Weights of a small transformer language model: 16.8M parameters, LayerNorm before each block.
Each number is 500 + 50 x the weight over the matrix's rms, rounded and kept within 0 to 999. Layers, rows and columns count from 0. Numbers have three digits each.

# up: layer 5 MLP up, 1280x320, rms 0.101, rows 1065-1134, columns 160-199
# down: layer 5 MLP down (transposed), 1280x320, rms 0.0502, rows 1065-1134, columns 160-199
up1065:553521534538570506469429485426529447450473473473468506524478449503489481499515437515493520549414533462563462504511525445
down1065:489494492445488514525491500519502475443503512527525430537448492449493525444500506537459511416574492535434527457467539545
up1066:547473466435512461496441496490400529411462449556579543484585581516497489525536545494521436466593542503626573471510568510
down1066:584501543508473396446558500470451446420456452480508514528475451540473468453494433414439514508491450559531342432483475482
up1067:567395417546443526539389565484536548515522391482519449513561458393503514556505442518477501466508522606525530529471560492
down1067:462514454546450539434538551574511476459553476560420482522551478504463463448507568437430572464565560464560530450499540463
up1068:471505448423470415571448506495498440515428564602565410535515546491506444433541507562507526552523575555466475459530499526
down1068:496476471444560520446391490475452555516552548439485486466374439585460563530480436482538506467467478524611458494496517432
up1069:454603543500508392525456615365485375560468489518464520427486551453513546492536494525504546440398482526476590512481440520
down1069:570499494567519590430619460502506533476525476485482538596558463594513486462526450531403446535468511530580375465511616490
up1070:517415439533393515495543546521529377535486473494506514498472462558473481463539590539574491640479445565569484454481559536
down1070:418552511491485482478555559378414552553513567463470535432558525489445573451466470418523484466441509511578470497444477473
up1071:498562469517495567524529520455477510474549381517594449537536499494490446428533549573480545467422501445528458541430576499
down1071:446491546466504433442436465451499480486506500531416528426461455422475552450531603504621429450466561438473463518407515557
up1072:404570488520494549544525482530481491430536464485538535493541613445521520492499561463449565517535516419541424439423545457
down1072:456468533552453479529560545525475508506607467535478445582428485470483493498424473557506536483434472506512478577549440488
up1073:462477452467581603565518576371531535542485527427436485334512525490504548451416467561477480509461535532372497534522540511
down1073:485475459577533433508478474588528478422426457525549441559487497471358467447485491539516434470501415563428524532447536490
up1074:588454489470529561553495470389559523570449458465441550481514437466469509444538468507551524557479565476482425500469438496
down1074:387514544554415519485475556522524531498464442530459443607520489494514516595464568579487510577497501485390518500487387556
up1075:509556524538453559512527560497480415472553506445463547528561526459535556508464516524455502534577564429451492556496478482
down1075:555603554524376452548532496524500523474519527499474499471450454480566466520565533581587522487434530503544518471570470535
up1076:603466554522521516514517558473489538508493437434480467510516518433477448523518482451493389522497523506442532522507472550
down1076:476516519501481508480498452517534525492553446520455535510474480523519543425420538540454534497538457491559530444531472533
up1077:566438427529490576522535471494393497500426546444469497501561392433470578474540612528554556455490551505567459482387481428
down1077:437490509514565473461437468518504533424440499527490526512479420475502495561555501442432455422480541582571399541415454543
up1078:495584481461535517487466525445467480494464506502538490400537492426618445528523489407591553465502469475501562412565518476
down1078:578457516560540518525562625442468478445491516547524559512481497493446556540538466481478433598461516541558535423462515560
up1079:622513601468412586535425435435490546530524610498566483451435538422520495606459514420489601552536500544464535516482369589
down1079:597539525483488472479480585465500528476510458476444464533542513422508491434462522520472522449517459556521544492404502520
up1080:466512488571525554469490420477547480550482469503495491431515524623611479472469462479457457576453417500484486515483484455
down1080:580558491539471493600589534512402532454534463437486461510506499507391536489456428544525444441564541553544485572523496548
up1081:515450446487500625440527581504428490572597477488537481541533464521502589545573446522588452468498449551521479462499461459
down1081:527441520548455528529427512572485415521506533571508530458457493515505492496517469520391558560444478546463471486446481482
up1082:568463543553473606456540572445447512557632591485513447548486496495513414504526466452535532490475529436512501602493502451
down1082:713448565454475543494514470566567522476508490441578590465557525454528499498602544462457443540535546531442527470511495465
up1083:453536467441558425548493393484428544503570463467527528438415469476393501525540507442555496431465520482510439488514468428
down1083:488423529439597573403486476496567455471526521480393541464410502487643509540520485513524545440512601576457491451483473561
up1084:378557461481472571600415500511505528532502601544497493511505567505496442503521424479486478496520561569428560532494389548
down1084:439492493483461629395461384522555510483576461467592479468407539528555534537495430441425486526600515499497467452491618552
up1085:339522580530484477510540601447441506466460538576465555556468446525465431456477524474522519554417603533553457603513498450
down1085:355495494535545452513554420461526605526629541462519552532466538532604543489536511554534527505498472518444558479426508442
up1086:434454458587465515437490467547518341495575487509560504553508527505449488452500510493521584472449513551599506495483521514
down1086:432428516436535526487458422591504449453534523497558454553505532490520551531517499583519479434538446522474447521444439491
up1087:561530494474606501331511508498545555567543377502508436531561548518542522529471400528570552453483512527455496422501511529
down1087:585474525545535542502503482497432522523553392538430531400446464522496495478399548525462555507507457573545446598460382535
up1088:512589558479470536497514509458470524550561432503459461506476435518417605499495512594524588514497481504446470484507459488
down1088:466537467439582514498471417574497577478496538575624586496528499477554509494523539502499446499390517472489544498492462505
up1089:482490597582489467544481454477435457513551383481502542442445502468493495539583476497571433594552438531555504471507482462
down1089:560503458512599475525552481479461540457538514473459399504523517513565563524498507495487576420514486611492552537433484510
up1090:468526512442441496549441462514607485539502419518506603459549481500509539475496522491466613577474481475530593508440517482
down1090:563462499551498494522492523400464403472546454582520501523447562577584563542576508447574473507545480452479449451522512530
up1091:514475459537561496474518466480439537496449490426418485455466501523447545534412595504464525334474487515386561462541476548
down1091:489436569449475486520490531559473488490494478556510510482447452494542602458413521628443453540415505438514436506443592394
up1092:638556498444318541565425532387431240619659661484432738419523455477464459613463488534401533452464532676547553494273503533
down1092:999510439498431527464400495499437495547507575465469495487470456495545466454489551515466595425555533492481489509416504503
up1093:466482447450482568501507433518494478485512441502460512524498532577499485434523515439513485540515483478500486410476546545
down1093:514585515468482408535578486497451547509433596516448530528476460487462511510434499562478608502431498491599453606527469487
up1094:515505551490549472507514460505534494484510459589513453419511557534442445499526513532567446521487547433481563500472460449
down1094:531545475501448462570531440503523461541494419572433470541515448538504525471524490531506521478533525461571510487496518441
up1095:555482545448476494537482507513428529477451413438490630518511416456525512556499558535471448462478520448405519489444472479
down1095:667425595478501612493497432457586487535413544454486414529493493493475487510505522554545469492497419534452511413492490494
up1096:531508448409553506487500479393489537454478514517558479491456475575499525491531413464468460554415455452468492508564576466
down1096:443460418556484549493563463532505419520507532484491526450486497500554497448394540467478597405474520541445639558493500553
up1097:522472530488480463532472579538405452539543417433454519547536588565511527491503470496560551650472435500509460489458452518
down1097:603498511459498547440517488484584542506501501531491533535483373527493501502593517469488551425523482482442487548514558521
up1098:464469545460425531512476468517502493508563548489542487580516539533434384519419526507585587487519508555515533477480506567
down1098:519492409451474609496537500395492515437525524427533555458540526415521494445469433501508482513563451509523481545566479494
up1099:560504486519545557520576477466490535534499492451497432488530555579525478451530428562558551455549558540493567521458540525
down1099:563483474497467495508553488391423497549533517548534439485466466542480511543469474541407484551536482470456526454510560509
up1100:437536595437531496415411556481470532455538445427482475521557452619378436505493466556508490444559609507588478459381530464
down1100:518548524479509531401526433478572465519468492561517417517490514496501465448537508576389612495508547503535403594553493588
up1101:524527476466575485558593536581510490473466502439574473461468538526527517517396499470438430429389430478465511456489504543
down1101:423493449537650510529395464523517542452532484534451430482464448480548481569460472447515478482442459481480556491413498521
up1102:513518492506569488450519462507508499498542449511510489542505348493460507436437480493587532535435532461413586548477465538
down1102:564493485479620575497446553484493520451496427495474489494498489469516545460464518438553538515428576422457548432561394590
up1103:479471485516505505570499440471461544549570554515502494462454499536505499459524562462484505506462509454636496586540459447
down1103:553470453509468426442627507563450495520467395636531443531476525425485456600478602461449464431566486503538477401478514470
up1104:454576523507530585523430496517532432443503546491469551435504407574505430504438468494512451395491517468462495543506433520
down1104:414623545465439559598444455522425572471447533455473481450494537481487562503518477560535541461594492486562485448437493429
up1105:522552495506640441442455515447563465502513563543547423437494514440538463417513527554532476470496603519455530514448470429
down1105:465468436450646575602524509480501555535413417495520528602503476477550452479502349491448446440541518519410494484501611468
up1106:502580475476484494511469592450463427465535446509488473531517548443507455549498491522582578516502425489434480466468476388
down1106:499517463553493545466493564443474537461507551496601498443509457471490566482492540429431466555528463516505557518454564513
up1107:399442487540467567438492491400564488503485445586461536492476512506593565388407455540470506453611409507493495517451435421
down1107:439472362560530512524558549530564547530601436570600475527496465444428474531531409405539542425466431480483489475383435492
up1108:535403488493528515554527567410462521476477497532466470526493496446452511492446496450557469471462438525558541425506504530
down1108:470576491612551510479503496597553499421566588479650492479588521519528487486575551520521512479467448457530470498627447439
up1109:448477544568432519542478510510570464504385569512431573538392536495506414437466485502541367533445383418602592643523579542
down1109:369559522459523460497479433559469576594469511447467500508521514491434481465561515445481580478446537480477528461533461525
up1110:634491541530452595458527424477459571576593518478518564420451532437487411580524472545516468523483461563482530469416474440
down1110:372530502450509446430453515595562502443481548490517445516435511430496549399538454592526515462504459424469459536537540385
up1111:580496533522589503450552534487477531494530567479552526436396452561514465487543484503467467514409542327517542482438655518
down1111:533469535444643542599496524532556491443525529513535626494467522481554535528534408490456480502579441495477519517515555530
up1112:488468520460533606405512467520546457549430514478523563510469596547534561585555486419550549544519457596466504610557448453
down1112:404463484447524332556518551537512489581443561508460554544465479493583379480533503498437466597562523453491470470542470540
up1113:525556503623433508567448506548438567468488543475502499479464489496434471555460422474574539481439463506523455500504483497
down1113:363461456514544473583536574457429574493520517512620504440558520493493451451459534555493520548464520431468507487447528504
up1114:513481464442525510548476481498487570502554550458497467513488511503621462535534486528538568435460525539541416438402477498
down1114:459459575574515466521436559416505479485420535465490485574463504498521541530488546467617530454450482452501482477478548529
up1115:478492500435466486362479505402511577476500572511563393539438532465516546547501449442522497576413459460594485472521507485
down1115:535549496494519512520502484469510487565456492534446567492467485498453587469486499425507496467444551528523504510594550478
up1116:462567401511488447439475540512611529503483487466501503500461490506529565510483500542650560540449579457413538471558476469
down1116:518397383542504565389438415505524401435540504495520503452457500503519525614507499593553531539494503519478499514417519436
up1117:477520495528444516523534503516531463410496507522542524488471525486519525489501491569415362527501438443494411463524510471
down1117:476520474521496455465411478393508534537489553488580556512492540534430544428547383450511538471535598519564548439547394553
up1118:514564525506518451513487508457417486460421578467466468483420451554459498529490529529451433419529570539564680534565482501
down1118:515511593473466521509478455453502497471451382442469536509548402462509499504454515520476436540499544459611485457537486482
up1119:509561531408538542486508538389431527417534505600538472487492502564531417485420533462526399459462468516490641388512535505
down1119:330501508513469515401521468520521516525501580419476478557486462573490534553451562635584533533591514506452520553510432496
up1120:409590564496667451459486548453435458525367548421435498526487524528519489484439472457443522472620502511507409392570472501
down1120:530415491474492507573549583451468519472462513490475532494561536535549501480482604503580585487545538433520583470393463519
up1121:507531512588535487485484450448495529451498514519540460514515418525453453524546523526577412527512486497522438537519552498
down1121:575525492585473572492621465389576428526474566577507477575457470467490564468409557475423520475518495530476496488554585567
up1122:535495487540559444441477436508544477474513531497535563562443484517467543548455526529588519577525482484578527451483464457
down1122:547431559422566544511510535535438503561423472487563423520532479484514470528507448417473500471473594445658478519485543472
up1123:549544525524519605527423476438469528570533506529512547438477510522509537441419478591496529517488579504616544497421506543
down1123:517559401408489492515476573495429512523507504491516487573537572510458427525513528472470438545526500474461507581542478448
up1124:590440516465470517565546510456442543490478526484439482475490503474380521495446582561536476378526501524564562485464502473
down1124:542380529514539479430572497477581501511544611521465395442423432501444523569526527472512464517462522449454447516563479534
up1125:449483541466484513487519456497566474533442516517498546406533500503543470580507452425497459564526478415493556477462556461
down1125:357589459504553519521469471555462532477650462493473574461544487615516626527481561425441480471526434494484437556507635522
up1126:532450567535490546513502429537480485514471517433435483562425563513544524578532560537474533509569511506547562431529494588
down1126:507442498428612507520477545540540513548427460593458492495556515543552476477459548507468480508568569531473490624423505427
up1127:505522483489419545585404455489651510555571529479516571524500518483489390521484480506483496465426539524685488518590530529
down1127:542527543481424555559554587499446482433518456429430492456493499540453523389450397495545561441551479466484458548522470461
up1128:529482535513550480485470512491531480493465502511500537538536563530514518502537426580557423489467490510506568562466542477
down1128:517392448518477449588490561471587522508488502491529543472518515420476517519495447452490508407480440435429526506462486540
up1129:553507480485497490421486516564517489500513488517422507587493514486477463477430445536546613450524480492508436487552466613
down1129:652505566542469580535496408531547528505506485509494610479536465490447502514490559504442525534585457439445496467409520415
up1130:466475464473465449484500500539419446476509561484478476368553467522554454525571544530434587557496509494506576479534462489
down1130:430482509531589517479466543554462490544473497468462541574484477462389496522384418468492496510522495496475414581445518545
up1131:502504481494448518514461493481457548525513523533478430519480567495517554424486552487539529414450461595474452444454605521
down1131:435504491600498485507395537491426495572608532462538509489437409446455551464422480537510487536489523467510433500649475511
up1132:507481454493480552442406562562455502493484600447582468546614399472445390476487528459473549432546493518474493482508574525
down1132:498544477547438554503495402451477468543468473456453428466480495473556508501476501436463405520566463555473497392594505481
up1133:551513380538499509484435537522471539462377494595492465526586534569474481512488611483547373527389391390497525432448507578
down1133:492519470512572394408478480460393497518482514489556580510503516552546507344566436418516428512515526503429501486503408497
up1134:400547507510506572472518491583448476636484498546506610546575473470519491480484548459542497484575475515440535564447458501
down1134:490536442570391484519473439501566485411518528552508560500450471494549534479507552481513542481478493506504564491426543508